Part of a small language model's weights.
Size: vocabulary 512, 4.59M parameters.
Architecture: rotary positions, biases on query, key and value, tied embeddings.
Training: a variant of Adam for these matrices, 4233 steps.
Each number is 500 + 25 x the weight over its row's rms, rounded and kept within 0 to 999. Layers, rows and columns count from 0. Numbers have three digits each. The size before them is the row's rms in percent of the matrix's.

# layer 2 MLP up, 512x128, rms 0.0593, rows 328-399, columns 64-127
113:543458527508460503491490554465472514486495519550475548508475497539491508522518543489484513497493483517526504473477496472513524487522523527512545536505440499502499451528493533513511497507506528
120:509505508532477501480536499507482512508484517477511471474503512520492540505463496504486507504501480469511450469502494514497526498518468475479512481481535495518539481494535498486485460502506516
104:522524468532466517492512503474469536505507516509506482501515499483495511512501492517491520485492492491494535520450486527493501492494474468505467533448481437472509480495504492466485475452513498
086:520485517489498481528486467479532478512493525485477531477487497491484515518506524474502464495542499463508502493498496511505481530508551530509473495458503520493510439454494483501445518477502448
090:481460495480461499491489525487508506485488497533473479530498467512504511538520457481484499501487471478495471559536553477515471488457553510504498535504503535437461520504502502548488470467501470
084:471497511528475520497448524479529533500485521523523481510515507443469477466518552483507499473516496484507510472496502572464516486526477522495461546484531503490494478548491507509514472513505521
100:508495511506489488486505490526474536480492527491498530473473515545490475539477474451467528487478477497492469487476446509474524491469513519462499530544498507521532460480531504495524498504552488
102:496509508513505513463457543546461503504498532509492514506479522552503489535482493484463421521500502473519460492512498498512519509503498437484485516518510489449514476516486522522523491525476481
115:517501507475514496514477473444498473494489500508558570516473496519495507494485465481488507488534521503521500498474503545501476474523513501535488527464548447505503508502482497494519465505468520
078:494484457492504488543505513507502485497467527547487570494477514509524507541479510480513465478504486481483482498498490465517490467501513512507524477520454509469498504485471468512447478474509486
119:508492509503538500509462488450519503510481501461554463512479523505450471491514487484513480533500506463516515484478529493543518515511528495501539519530541518499518515518486514463514527511511478
091:502515507480516477471528499528465508515512457517483524476504459488485515535519494478478520488430505508509507500520478569542443482501496497509495512529511520515496499497506485502508485514504514
117:468493515475494483534538501543511501511497504440485505476481475524484476528500511508511513467490515484452503543506548529534487543470540521517502499495475513485496461519547534495511512521534500
104:490464493532471523521495460469501489519518523516517469480503484516500472516494512489482445555463462522495492509527461509468535501505515477506508477506527506491525505493491479493503450475500524
098:474496514525499558537461498514468516509471497522483528462492491463520494492482496471528462541449533519517500531492514529502500530478482460528502482487494499591490504473457476502534500530510507
103:506507522478546531508486493466499499478494501495556503490483469492524479499469527488450440484548483522523477506530518474508450510541503519488473483520500513493505458457476504459464526500469551
115:511517495531541468471500522457561461471508484485501544496517547491521516485519559533471482495509503499490510452530488498478512537525530534498512525461517535521463463510503487483516484498499527
111:508508491502475483519460494488499479474499450508470466481515532457518484467496491520523544526493568537506493505518498516512475510505519495499499470518496485506516476538473551519481517517506461
077:487532507456468503470505498506486545501493496493478494528512487460475500449531519524504523502476518490505484503507557491550500512494498474492484515475450451495412470494540491500525481480507483
083:548478516500508481494489501532555488506485512513499555462517471498497499502520452502487517501491494491497515491507515472507471476519533503523524523524477504502497474514544521493508472535501458
109:523465487493465489497473492509501482490458512524539535494548485502488510453499528513503541508518482507522502474500503476494485468491492502511512520508508486485504467499494477493479487523505513
103:478502522527506492489532475477505494479510546520509535470497510479508478520449520495475475498544506505506502506517489492505515507482468509475537551487506563561444464480498532481527529493506498
112:508512440492495502498514513469494507546488502508495471450471503505487488489548551556464474497511512530446484510492503461516450517516502495503483491492484514461486508468531500508505493498502463
112:500498467482468533486515505500493464502488495529517447483483519473515456503503503504520552480512454453494491509521501508496574511493477545455485494464494507503476498507484500507479509495445545
112:471493484480485483514479501465504482524500478537490497479533483452546496569469482506521501513486514470512510557500514527518475504486514517502510513473479515536467503495456478519485555486486495
063:504520505492494474513508515439491518491505499468525531492495516537532536504518434514449472493487519459481496489542531496463500512491549522475503514535510515526475513525501482479492523461500498
107:456509482543485468495488452478461488513541486508481482498504521502518494523489484480469466523499490487518473541527486490486483521521481499495510513477514453507523485526497515507465482508509504
082:520522495471516494480492483501521518487555485493490514510515495486489490446493552499495520507486526504484485532489537487524518507508530490554497477498471452488540482451512521512483499498487416
087:497479546492514496516516517522505536517468490532477562485500491532485519463525496529539513526473489464510517470518519502505528513490512471455468476488536525526474498544551549511470543485492526
086:538528480500457483521504515496514504509543487497498460511546528488480530473489493511497488518488518530494486484494508459476558508556493506494479503478540495467487501516513526497517480500490482
100:515495473456487501495519489493548468535486490496500484533528513455515486511496516503511558542470512497482486492504517455527516496498491505500463500492479511521466457537533509525493455507495522
094:510488500473503499509482478504529514495502514513482571479486479498516448517502524448491546517511499509486508518502480495529548463502549522490530489501480532505480512475505486488528499516529480
117:459490486470491497474519540485476503484519520514521517513502515479471520500502488493468463489478484488493518502496504483503497506540511484511463516504495506513473536479445498505518489467499511
064:501502505475528499490503471500557516484491454428492466531479520480508500494518478530476489502463512482469504492475483542501547496512478478511477529457473476488511516537478533477517481478495506
077:460505523505524501506491466494454478520502507508503517518497514524532472547510504470506485477469519492513508525480523533465475520476516541433523464496484487524497447523468492506474512504501500
110:467497500515444497465479487473473489508504500484534466527501488484474507506495506480516521478482486461508537501485502512496539520499505464509481457498520487536487536524522467505455489478547551
099:475479492485488505495445491497496535489492505520496558505482481493551459514508541498477525519497493510471501505550475519486481481495465499502486472498471495510465458480540472544505492470479501
133:492475494487459504487496528511502490449501526531514492496536488495477495536516531470473537495490490488531505498513506498515524498499517484493494532481487518504483459495488554510477526494495534
103:491511486497522514505496473494474516530498509517524542500498494496496516540498557564526487484456503532491481512511477497480499515493508502505473485473475491536496529470482519486523445487530519
114:509523509524532518475515517508427459449527463515508503508507536457499501474533518553455463504474511498492523466511499483528516518474470514532477474467498543507538489508495564480511493494499501
108:508522509475520484439524463522476475495495476510481492526472494480508535502466488487451468513516518501535494482486547502532505522547487508493470524479499500517518472522506490500543497531478493
113:485499491454565470472537523518491520505535495507500527489524495497491513529495523483544508522508470503487560472493455491533479462506534523513482530469483492508494501476454496486494499477506514
096:527484526495464532518486496491457501495494507497532480512479516443491489485512507548482483512497492520451518515486516539505501476439508465485501526495479507500484510471507506512541545509475464
096:486518480512478450512498536484490522497462470513465486531512506478483470473527486527487494527539513519559508532505534462537490500485508550493526454509508502529474508486497510496511522498517498
094:488513521513470484513483548475497483475506453519462481489497520512511494508496515493455506478509541485532489523487482542528498468493508526534473522505455486515475478489495510522504461499476474
067:500536530503518521523488566514521527499520478540476470495484543496504516504499485540528461530545515520528498509477505499506558502490470460522476501530494494512474486480475475523485521529519508
083:558503497464494492481545520506515537495464531471486470508466477494489468508547499473513558513485458500475492501522508495485515537511498520478532462494533526545498496488502510487474490506481516
090:474500483507460494515520456545510536482461416536455489542494484452500496523543459497515502511480533486498515539506487520506507495507508491508493502491495521523522473531486495488481552506498528
080:512479495497488461562513475524467448509480488450475470521505519524508511508503484534488445490463487463508503503554531488492486438502527510504511522464535495510516483484497505475476488502482484
115:488508485504464520493504487483492514514505544486500507467495451544490494523510499485485535476476476505443514509499454473478488495527508505521503489507488498484522503480505514521463505551472564
106:461503480504482500534506533503481490505503465510522484513474498504511511513511497604544518507525500470497501509510468538448480502507506529476472516543471523538491490522455481520529500505503501
081:488467536498508532522478488443511523481492524478485501514527486500478524464522532488534459478482493522504469497463477482529529481520503466499526424508500508487504490480486533535479545502486546
098:511498467484498455483500486479472527498471475465480508512500572472503520511543465509442543511486474485500531472487515477539527509500496522519517482496499490453515475523528543472523511520512497
090:540464490522474510573482443484480506512506478534525464508494501464480513470511520485502497538496497489501522532539513476505494498512502463486520475465458515545473465470486433512509475525470527
118:495511468538511524469460534535516513518509516478449495513538514512504516490498472513513471481466509524513480527480496535474469514512492472505489471548503492535493491489498448555500536499489516
107:507481492468497503515498475530489518486482491506491505525462509467523498500494448526523489490531487473532529515496537488525520474524508528476533531481459510495441488525491542477495478580486500
102:503522519546505489534498493513538496505484507485464503458534492485523479523502499498541451539470518551554494515478469529471527516482450466478472501500500525493498446511473490538488533473483477
123:516504483491500493512508519422513497494486487488502512503481507523503496500501487483502538521443500499494506501520570498576460515492509490480479481518470493499505502481508470530549497526473457
081:526504504467511526509522486510478526512538488509511490464499551506495497504557483442518493504526487493578476453519496451454523517508534537515524494504472466490507499528515505446501511500511498
102:438480492454567508479477525473542512477534503518537502481497494521517519536497541497520459483469494497559477500469492492512523501532483505535506489494481482501513527487491440510497518501481467
108:518489490499503531501488522481471482545537511518533486510522478507495506526490487464491506474480550439488507494514543506529503526501506476482488509506512500534490542527555481505534547499487504
077:490520497473473467461503487496521521538497452531524476508537504426496517525498505531493559547456502471541537491515513510467479490501471483510494501482503496458506478502465441466490483496511494
109:499496522518487530521504530488507528526512559532496492473420500495500548491506433496518489503465470470523513498503491530483516485477491454508511525502438510491486544465505507532517460527475481
085:484486491500501462497464507515497493473514491499497454493505535482527488458476473493493521527541493462524511536519510493505479474501489539476487531525490512507522525445537501497477513520433517
088:527503528517516518518527547528516536488480433493487485502530485480517527509523492519481482518515505554507461520510495507491452501498509537471511468488539501506528488475504459486513461483496494
097:518467499447468546483463498481507508466487467533511503475489488495470506533529528494469531495517493514436515514520514526536484475487486478460555506504506512529488519506494502509491503513453513
085:473515512476462492482496461507495475503495526508550475537495517553490470522500524514563468499523497482524498476513511459515539495498451489492542492503491493471464528502475531484486501517520532
074:529517467499518510508489511473485525513490477515504486494473508531490489469492540548485457513457527500496459485535515491480502501549507477491466476508501530498497499508553543524476488495436477
122:519509530496482495512498521495534438522536472498484526511459502506469476467500506553506468493471507510456498475491505497451426580512491517489457497481523485505503511512535439496477515537528478
085:450455495452522477505500478454495500504505513535483513455482497524532502534576501469491477477505504464484504482506538498547479478512502464503513489514487498488512507498513479477501514495503522
128:465488493529517501473504498522478480497472442562496526496506505507486507522501541523482473506528506552541524539502521509476488480528508512538473469504525516520500502482483495500485507528449502
119:472494532523563486508469505491505505496480514508502490476503499521514483511502525469494535523496513527514484474492535507511517464452497515560525520504515476527531492510527536483527473518450500
# layer 2 MLP down (transposed), 512x128, rms 0.0575, rows 328-398, columns 64-127
107:473547519496487517455487494475495529482480539482504571513500489499508515459527521491463513530497516565492522517507479521488521455528503481549493464490545487533550542491516507472563488507511529
113:541546465485524488486513523516547495519473535497495512510510513457479483564469505507467491501504555482494494498497523528520464502491537520489516520484485520499513471525450509507485487469492477
106:506511464517447506483443518454508511509494499502471455505524477497527460497516471519523466529527480454497523528542455501510527486522504472502544521506498496529525487466444559494542506491544496
086:516462485496513468509518462489510506492509497505484501493499495517497502493489516511533483510503520508490521509510496491496557411502500476505458490506522470470482512496460498555517490507490476
095:527529474515489475506479481457495505523477463493487456511501501510514518506498470491535525553507460482529508546479492502513483520503457492476554490469492451513469526507471505492463493531522499
090:491505526446484494514458533523513492487521478508505528511493508543517498488502495516471540533460506520454513472477483491495501454504490485509520474519506484509483503488470512517514464522537482
101:514514507491477509474524538486514479502443493488485529492476478539503535511485450537487516476508531479482494503443478484531491532484477459485455513513527537527547468511465488510537498509510490
104:498498508482500495519538547500510487497502470486530496487470487506480539570452486526468504516489529502463527500468480514476517477520481501479540499520560461496491521500531504518509511516449501
110:484470502504510494495512506512455506499521532463521550506468487465525506514495473494510458484520469446481493457496495514500455514529519466524521520470571483495484531495510486513476492524473525
081:514432510517498508528551507520530466524554518488482493477471511483517503498505515492552491513484518484531515503534526517523476461514486482492482498521515511491496479491518454514486534488490530
117:449490480523533483492533547515479511467480525511522552509445483480503466544450499514480517499506470495483495507497490486498486494528522497528486548510510519489511521489530478467528484472457473
090:509507527483487469522478474486518494502471516543464495489494522523556505533540514471482492489517492481522487484551510503479482508508518478466536479481491498439511452491468472469495486504530517
115:458500517498534494488450504484487516538476497482497554532504546529496452483525517522488502529483529495527500505461528473489495479510508456492457470521489464482470517463535509510520522495468505
099:529485505472536509493540477502493526471502521535506537526544530513507477525461497527439518490461490517491533470504488471508491518486492498513494525523486486463467539519497467494487518497474497
102:518507486551464460523499461525496502465509523489502480515505503535503543488512497521495539516471495531501471551549497505535497492487498498514514483507516458517497522534522549510539470494502504
102:508484515492506480487529530515498444507481505530531518540501551472465491547484491483485481490540505550462482443479553470498509559493520457498500519525494498481514500550495498507481495522468518
108:499464454481486516491552551507466548498531477516507485500504516460514521525476500523493502478491525504491505503520532479464522495486476475477541507489502502487471459484480485509507449471470516
112:490507496515485484493504484490503468460458492487529454527474486526477463482483483518483521503501472556499515489463481481519497492495517487469518430498482438469535534479496521478479493533512484
078:558542477509514507560536526489481461470476479465485513491516513511518502502495453485489530532442518486531501504437479563511492489489501455540439450486527552517494516509498488501482489504480491
087:478492471514525459508479496517495493487488482522498533524535524467494498445527490499481488534509461460496485516468552525474513499499500435517490500479435469433478487525516526509479522488518519
105:498524496533469548476502521509492513528526486462510494515561472562480531489533508480479492461481495533494477528485532502492515571517533463479488500514479509510496530467500513495495477485483543
108:501516447546501494534501499488489496505527533500453459508514502464495481505481490503530520444506550500493543510507531528514481463512492555473508499503482525514518504505502500524523548517526476
111:573457484486515515489486473485483497489515504556509501491478505517491517476533477481495489541492452491524485530548507492483516481561486449491496471547523484490508456465493547522530492505477524
111:544474503487496511513499555490527515493557500544522516508505488479463515523511506481493504491534524517492491474473448484513453517540463473493487524491510444490478493515512468474458542461514504
111:521463585483500475503444518478541468557492488521476514511486492501470532498500563477496503515540480522499509521476478510488470501514504498486487496488496490459496505507525512502526492565492486
063:508472482479480514476524494497503498512455487489518459499527520492489532458498482524543511530487566469476487549496506512449501463505503498550522484474483479502482489503499521514523471496536515
106:498543509476511487500472496516504535515545548476522532498516512440512513513485484475503476449510472486512458506482553471508452571473459504519498514485498472522528487513511495457487466502522514
088:506517511499523500492500462467488514496515479500509488487468498496438493500493518518475467556505515526522475512529485480492494517496475542507482494527515499475464492509521523482504465481538551
088:506503523497500484464547501491504518484482490482553520511505525537489497487498512502475481484478477519503508484522457503499454487526482501471469490521459544514504502437459520494479566508499503
085:532494514518493477449491481535462499492484546499514545492490483564496491476503462457461481505490520491533504519501465523568530505485564531477471522515538558511497502496492512488527538503504480
099:516488515510509454510514521489510497498483502453457541444492496482497498473508504528495461484512489531509487460476504483490509505452492522518489489512467463515503458493492511524531487546476471
089:490489503521460494494462495440482484534480457522493545503504525551522477540524499501534536459526491495474505461479517484492512492458516480511528458437523510507547507473490477483470503497472486
113:531451486508446553482471488492467510506531557507505451541509491481520476533517513513519509488487472459489495515555531472528517518488499454517463498491498496493500474448515487521462492507487477
065:512478507496481547497500529531477503482480481581521481490464492521513475467499540496498509474486492515479527484471466520483504506550524467513482474480537472458470500545460494511515523525479484
080:518520477514445505562513491497520515487497502484459520487471484478475467500469510490483503539497463489469517469502489506489530465482484494487510474519520539509514497528450485500496490495555516
106:464561493435467507499494520478523521484532496419515555476500509497546481504508557506517499494457505490475520490511468483504503532475529499505476482496503489490508510523480479495489504461522482
096:483532519560538515475490461491454545502500498536552500485485536488515485457511525529480472524499530518501529531517505515528492518507465496505477530512537495511532494466513493513519521496474461
119:437482527519502525558499500497511461489464505477470495476484480500495484507523510486482535539478484555493488489524502482506512493518482500524499494468476488505505517417488498502512498517504503
104:548464522470542482474509493479517456493495482488447483494508525473514504488515524514496440488474506534515492524567530516527498478476523540512484505488468553498475492473467511505506474491523519
111:519462463469481500483506530490518480474519485553497534521499490495475519520484503537471477521500517524489460512517486483525500482518481509522498468488520533487512522492495550501507479471516493
112:519469484460483517521495561541521492461488480509513500502521495489506487517517525526488522508459495483476557471496503458519542512449565481537501509504469462536519476501483504549489513509485509
113:532494465533463509471503534487522494510493528489538496529505525486457483522477466471512522461513499464512573502470446509519517496495500486502488476518537492480488491515514524539486515509503488
103:513499486497519523525514519507505487470458492504508514493475499488482509525492497526523478525502529515489478497473521492464520493521559458521537468517506542509499509495495487512555508517487432
094:455485459463495489545474479488500496472497519504472544464504512517493457454527521496467491484473492516548478513505491500487508507521471551527440477477472465519521491514501518462507549497502508
092:492522509503423504516517515530492466497542499488482493508524534534494507453555535484443452509540502482505519486493476500469565494505513501505533544467506450543497495477500501486528507486517504
068:521490465526557505500462487512475511486496506505509477490538531482472394496525493471517493496561476508511509515517483508463492485459507501502543498497452492461511534520494492505520512514518506
087:449507487486491493484473487481556516457500537471525467489512505524475544503498499511473489487483526504496483493503535485518527474593495519492507504488471523486522475495455502497499469545444495
091:464490554518518515494487522504479491472541463466522502460509510476480456501506482530542489498492525520524470503495520491500512504494527521530490537495450519512503478478510485452489542506484534
082:493439500504454485463500525511494483500488496528487534514494498510516501502562477518524563524497490534503511509490463489511468520491483502473498521505490457492524454508484473492472490489503485
105:483480504497497512481506540481518527488525478514502514482463430476467540487486504501519565473446479461505512523477432523506482496521518486493511445509540505489457493490507491507453519482496498
104:521527484482468533522518522484448546506491494492501502535477513505483513560496492519474458514502513521522461516577515507512482551505544459517514487494491518525486525450476484527537461506498478
083:470483491462490534505484506462521482500491503487468464508549460538481467503504533490507469507479460492483472567561496473495524480524508483490470494486456525478514536466521472517482511472509493
099:532482488485482524502460480495467487478468518469485475522460493513461521506470458511492471503543538490492535482492498525459498478518495495478490501506521491513519531535496501499535532495468518
095:528505490504501513520538474515500484490505539481524470485496478474498482501540512480497489533496472495560444501605532535516484431518527497487479543507458516525482474497522487503476509495445500
115:496509470525528489487473476499473497525498527505497504478467479511475492513493499525479477483516512497484461537532523481491492506477503561500535490516500543476514505487558489496507514487538495
107:501512502484451502501479524493480540521521519521499537495485543506523517516550476524499501529479479538453521483530508511463473477468481485499464505440482491532516558475543483485491509468506454
101:522489506475552542525473499509519464545469462500506524487493509451463473440491494508497486526516493507507502499508494512458521479478497503507539476522453484481520501482468441503536468519504517
120:480487506476506506511495471507501493486480505521528487530466474494493533496527538524432533566533521474484508484466494509507498503502513476558517532484503485473516471506486531504504508478476541
083:518514466496487496498479542497523498489505482513475509492518498447485508486533497528528482490463522510539493496498480495534516516549458536530470502488481550517497519488486519450471472462467496
102:502501521536506499501441453479495487497485494490509471495478488509524537499502550502501477567493556536495493515460513446489510493474481516465561500508516506537512471491515510482532524486535481
108:532539506485479498536503540469532512483521495511539524473514524518482472518580488498491516534527514490493444521503524462483538462524518516516554500540473502510497447488491486507498501490502509
078:552560475457520493508494503543486497498480474484492483457527498460489502503490488506511489504484492463543535473516508555493476527491528467500545480501547549519499511435478494494496512533486472
110:490513526512519497470547557492467530487494501515486544540495522499522523505531440483461538498478531490515474499487487477454519530533464500477509540567516497486523473554521485548494482509485549
087:460507485544498457485519462493437510447476448507506534496514499526528468506530450503518533490482491480555514475526484524492500496502474503518474490526497507512537495483533503467502516532487481
085:510486499522472479490519479492501487499496545472501464468518496513455512536484488544496555477471483462480496479477506499511549489485492484516500546524557473515471527514539491537497545533478520
097:505567503542471513507418497553516513502428478489478490476478511465491513481496492478503520474493479504447510465483497467461473533485527503526499479524506496494515517493454494495476513537518498
086:471506486485469497489512512523477519553515543507514518498494506535498492522501493536518489476460493499509462520496503486469533472526527453516526487501482450514492488496513504525494505484469548
081:497465471474503538507502486479492500455523494549506480489484525506493498494493497499514469538508477519554487529525510500511506542546503469533434510533505535489507512500539521520483471485485537
117:556482494492504549469493495529492553485492513507506463485497542471567480504535518499479488452503495496475508521500551451496486488469541513521522507516505519457504488473499554494513488512477510
087:529464514536459464541561480533500482462471457503464479513471489467496501509484446494508507466524509467500519493486467503517518490529479491478471510542517492542489511478494491508438485477549520
120:493491519517483531488498470496468516509500481499516524493492536537544542487542534470512517490484530519512514449500504499468522440446508510521495503498520493474549537506542504501525519506505486
# layer 2 MLP gate, 512x128, rms 0.0677, rows 329-399, columns 64-127
110:511487491456468520521530486494476505500506515455461492512525502517457512491469447492523518496513449499550503517511471475467493510475526501530546481469518482497492497543472521473510521497561534
108:517492490495480472483501494504544489510513460484480511502548553511507492483493513539524496514519475487534491523533502488524511522564553528540523505473502482500471500499495562484526499534507549
088:463472497524511523480532468512482490519511521504563500528501488469489506519467457444514518500483501522442447492521478504472531534528458498462490459525491460525503527503483473527483529480511500
087:538476491532493472525503516486481505520498475553475547474486463505489534546500522489441491483472511476493499510520505531471493515478558512469543512496489519533516499519488499499457535485487496
085:485497513553478497504495496511501506529525459454506461474493506548475528501524506499490520511460498541491542538504448525505511497542525480509476459523502471542515514501493519521498495506507440
096:525505496502515532449506459489503501524516550508480488454538522487466463513466503456502462531473500494495463501494441492495517510468453508514478484525495485500496482509473532541491493503533528
118:509480472535481537477486477490496534535494489541493484480532504495448532487467466532531515542442491482496502541517481525470484531491466462495477490457475474496485498558516463589497481474488488
119:497481512504505523489516463500509489500499519505494525443519485519520482505451527481505475536507485515455482546514493523486479516520494546494506440501519464516491495479493505519433456503512496
081:504521516551445511483526514462511524498484491473472487493528486528509530526536556528474514492465494495556491501495492533464502522486503506513501472537475478485521498521542518546511456499480498
121:484491517473460495531495511505536539514518481500454469476506485481457475455527509544536474527483493460470465582501478518505532520507511504499511460518515502503509529503503501507442486470491462
090:510485532492502503489546498535558506481489462516501515520534516521501495495500471506581537515536466470465515503519508530523523483536534516523516489532514501477493474498483526500503535466504501
112:516489484473533524512489476491488466426511501512497465473494484498483456530509543508477497510534439492526471505524545456485528505534528501532494521498494486488503518494453525491477514526496469
095:512478492469454473497523482476505494476482498511487493533497513545521517517543487491515530470543481501484475516519508480471517497505532506477539490474505542488439520502534471493457544495493478
103:522505487520512483500559456519507519500532519460432473527516504464466510484513479486532541522475488503434505529506519509505540507509513503474512501496498476488489527443499500509530494469541522
097:446493473473424524486535507501527488535486494508505506464479506493529512511530494554461498478452513507482496482494533478493468490507582500524472538476496519504473485482530486513509511522474504
108:515472528482434569514470487504505471509533501477476499504500502500493487486501513475461523500483472508488514480494492489515502514541504498529524477498503482465506544467516448520460504512530512
110:500513499471531503516537467535483531515515490482483480486517523510518528453510465496503493528482488519539511454512499528493507502530491525518488481529491445470522514525518517522506517499551466
081:503469471479532538499521518462451510481505497455514508529527527493538510512525501499479493514465509447507478487514522488471518492504528488520493555484504558556472509500497483525495537489496524
079:541497498522527489494536546489536523464492518527539506534521488560510521564489539491490496449475510511494491486479512497483507486545535513493517480477522506492495494537518477498490484486464476
109:591455505495503509501470489482482532492520515493530514473519499521499480563541478458470505497511451492510512495519499500482469538554508489463547517503498505498535507557494579483512512500507513
101:473476506501465489487500475517491480495474517496506489519507501538485521533560514530523503523535509508553512506509496527476529502512499487457468527477522488500546487541505576524503510517484496
128:522476479477492527532514462495476468495500442503525507509530569581461488519495515478508516531533494463526481496545496513483505513500526500469549509517515488517501494512478532537472522520528505
107:502486507442520500460495495498512496540547509513518508513521515544480541493505514484461469441482526503502522470465519475506457535524522525518492497466519506479493501483512436469514549525539499
097:467492499496546466523497500502503501542506508563485512495492485511492470496495521481494469501543523513529505561505496478509490490506515525581512509490450491443512505497503472510500516528470468
059:475491489452514451507525537484487522499558480501508471495478533470537470475547519490461523483494495500478437509504487497505498462482524554476468523510523529470464507535471502494511490482510474
110:487508488467481546462496494508473495509496546483554518522497499516481518508510531528496525505464476523494536480507464498500575488490521515504516515513488464518482518518499471485484516537540503
082:502488527509489500469455474485520475512477464471496502508503487542481496517469531479519481475491482491482534518509493481477511527514535489545520503512478487527503452518485502495509512523518541
079:535470487506454490517549483563510507514482528486483475504508531502480516459568465492523575486504453494512464510520506486541528534460491496488491457520491487501490540490550491511496483536496528
080:492511472467516476478475557522516499496498445528495543469499490496501478481498543515453462481467506492475497498510500498496490517501523520516513482480498526479484504533486554511475516492490537
100:453477483513519480516504496501529514480473504508480529475527473497478516455482564532495507519515496530488493446531480473460506500509486544566514533502486479499467490517496518519448513525526520
090:513493490481509468519489415491497494506460507498482501499507516536478546495510483529523473552510494493495479555536510523486512503521524527484486476507498493484515492494512482497529467518500492
119:518481489519493531549514476478490487539477467475472477492548490523493493497492498496528498522478506514525507553489496527475481540510499487529552477493470491527514513495494477504496526496486546
065:498514494528533473472500501473479502491500502513605496472503516501491544501481523505545502513516484478546487516481539466516502501496505469530515532531492529491503492505514503495505459494505501
071:483500498551529490539497514471488463494494472542490456470536459515509536489483509541506471499481522486503476489504489500530469508529471485496492488498470506505494540538562518487509503488484497
102:550503492462517522527535477498497463496537526488502509451576537473511496505401485510524492506528523509522497506491527527496488517519476491500492519439504502525515475512495470495507481480504495
095:549467476522487512513506465499500501493466494501550526442502558477511510551471477481508523521513517515498448494553483505441503491505468509462501494521497503508514493511480511522475495502476502
123:472462499523488500498491547498494535467506516503508518481497457514470511475526506510487524477488473485534501473485503493486512522483523530513507522459489507535459470533528496521501498510490538
096:521450489504501500525505516469523476491466509482444442463525484521468555522509499483566488529427487502524537512506494538513454503494505504543525461517498526507496500531494470529520498497490500
119:526470498468501502494501461510527508522470534470538479489497498559504496514476475454478557459528455477528505527490491476485519479574578479491514505517513483472480509468531469518482518503518518
102:501475446532509480527472487518504509544454517522528496536529528494504518469510488532558537489504500501458514523514502491491539512490515482522505458505495493566456501489486447496489538533493554
111:475491497508453523517513494541482497476497441478526491490524518482477485503496529531479492450526505538522505514515544498504509499474546557503529519471536469487466508496483524475539499502541491
106:494468509477437518455460467513481512542515515474520451515518548481475510458522485505513498509516476503507519512507499519497494495517484486489521506429507490478465530523513553520508518507489485
093:484524527487465505486481525519482543424481471484472474508539490491542477473540489519515501516576492544490473486482534501524546475491484495495500529474517496478442514534489529494525528517520483
088:533472502539521509526503493552495513522481519480440512496494497486475487491502485484494456493488477488520543525510491521503532525497505495474506468495507483514470503505496545521527501456512494
060:537512509471491477469492521508497514445512469503480541485542481468473494479449513498477482509528478479531495507480483486479508513516430526557544496505518453516515496460466513467510539482538479
076:451483468496511496494537493521476475471466480500493522492460500471457531497446520481522494511501482527519490500495459502512549504495504566527519488508500473472521497515482531502496527439515488
083:510539490454481495543512492474509539505529506485511487539491505518454522481538487534479549509478517504511472510480509516488474489566527516515499473458485499498513473509508499450499534476489489
072:499488496483531541514520496465472517536528524519504467468527506534481495534473556507442476518532490469476527476514486515498478522517556532481534525521484530489523483436526534472520529510514489
115:480458449494517497545476487505495520479525497522498544490512528461502487460486469488533504522535485499492488494556551528507498498481507537482510516450508445458474516503470483492552491477520498
103:471460477530509488474459493534550502553495512526478484465512526503463495499446479499505535549505483513505493529523492496530513517496492474507440517489493486504485551467518528512515456510528462
082:521458456510499511518527504535499485484496512542495527473509463475516480553430559506504477540486455515490476535556493536471462475524519511513512536517478506522531548511509507494487489505493497
110:520469491482515522498505475469459549541490503452538448480542506493491487527499525476493521491477480509491500512496478530523505513503525523518522481501475492503512482531512517493493487478523484
095:447492485524480535491498440495484492509524496491499503487496510500499466484494521497495494506491467458467477500512469500488496545505501496521494530537500460484509532485480543544474521492541548
112:537499450482537484461479517499492516487502515493482542510507516502453491494494507524482534534468482521534491513497522447535539494504514513521529508529493488508495507497523488461518513484540522
109:526518410480548498525519489531470506480454482504489494519521477507489473540489506559511487508499481471500505525522479479496544512531551528507509483533473481512509469468517513492505503519498492
098:534529478489507518501489445494512510510549510495499507489541548523526508502500502473513534512541454492513469494514495505454493489480506503549490497462465483451500473500458514504495504509510493
124:489456495501487537522502499521524513508509492498482457543524485484476526487525459520531507526513488501520511507525532496509496496516539513499492459537603494541492525522505509499476542518501471
079:511528483525504524519507505494479465473497515493506516472504486516490465506474529548541482509509485455496527516526498531513459475529487485476489514481557495452507511460485511521528496480489501
092:512499503501531494487494512486466487524480447523513484468504532596520490495531530530470452476528503491498480488522498471532494503533519523486494496512524506543501456486533501487529441522523496
114:472490502548476487506510497528478541516512465478498485520500537528486531474508500500521497465544516505528447482499444534476530498515503534478503471489552499519527497486502516496496552471519510
079:474521447489540521499481493512490485482521471507523477497499553531456512508444528527490514493513503497528483484520464494484541539495493533500484541489511499563509502518484515550472516517499484
109:489439480486485502515564502551496498536477480529516475485484537491468504485468487503507441511481486461522455492514498551505495515513492499511511495521496547470532516533495503479490516494511513
094:527466497485506533508517496496452485547472507473505480441493505540507507543530500462485471522479464501505483451527450542464507485496506474509518474476462475535519512475486510522467474468486494
084:510492492479476489525491534462494498491472486523500514528449475511504502530533522494478507485496536494514513514525512518501497488516550492484507537462487541555463479505496499527495557458501494
101:516474501511507527536492522483474543487500481527566498502513526483482535472478500473507494487511493527548504516534523517512515462511494480492477531490518455503474554502488501534501478547463465
094:480471469496471560532513464477525495480484493453518542489501487463495533476517494543461494551477489562454523490518523513446463495500494545499504487477495464493460535521473512484500510529491482
077:490492470518466517544504487511504475460524505500511496468519530537479493451474510455504516499492458497528496549504483518497496515494518485543500519501505501532512494483476527503493488493521543
122:520478462508512517524484507526499504498511550482511520459514536506479492500478494498474469518504473512500479478500492535515501517455491485521531486494429479432496531446484490517510450499491485
079:527505489492515531520530506486495518534506531459474439532504521488517532484505482482526499484456490469526520502488522494488522546504518500493510473470498497493491464511518415491540522520490515
133:520503484499446501489550479544474475505483487482493494498488532544499500497531548521492523503509468518502487476516500493475518487524519499517487495497501461432505555513521531469520514509515532
123:504468459525505505522503489501513492508501487499505483417543484553482472494459569459528504515494495514501417508516509516493508501509529552556503473505508457499495508486486531505480453478493494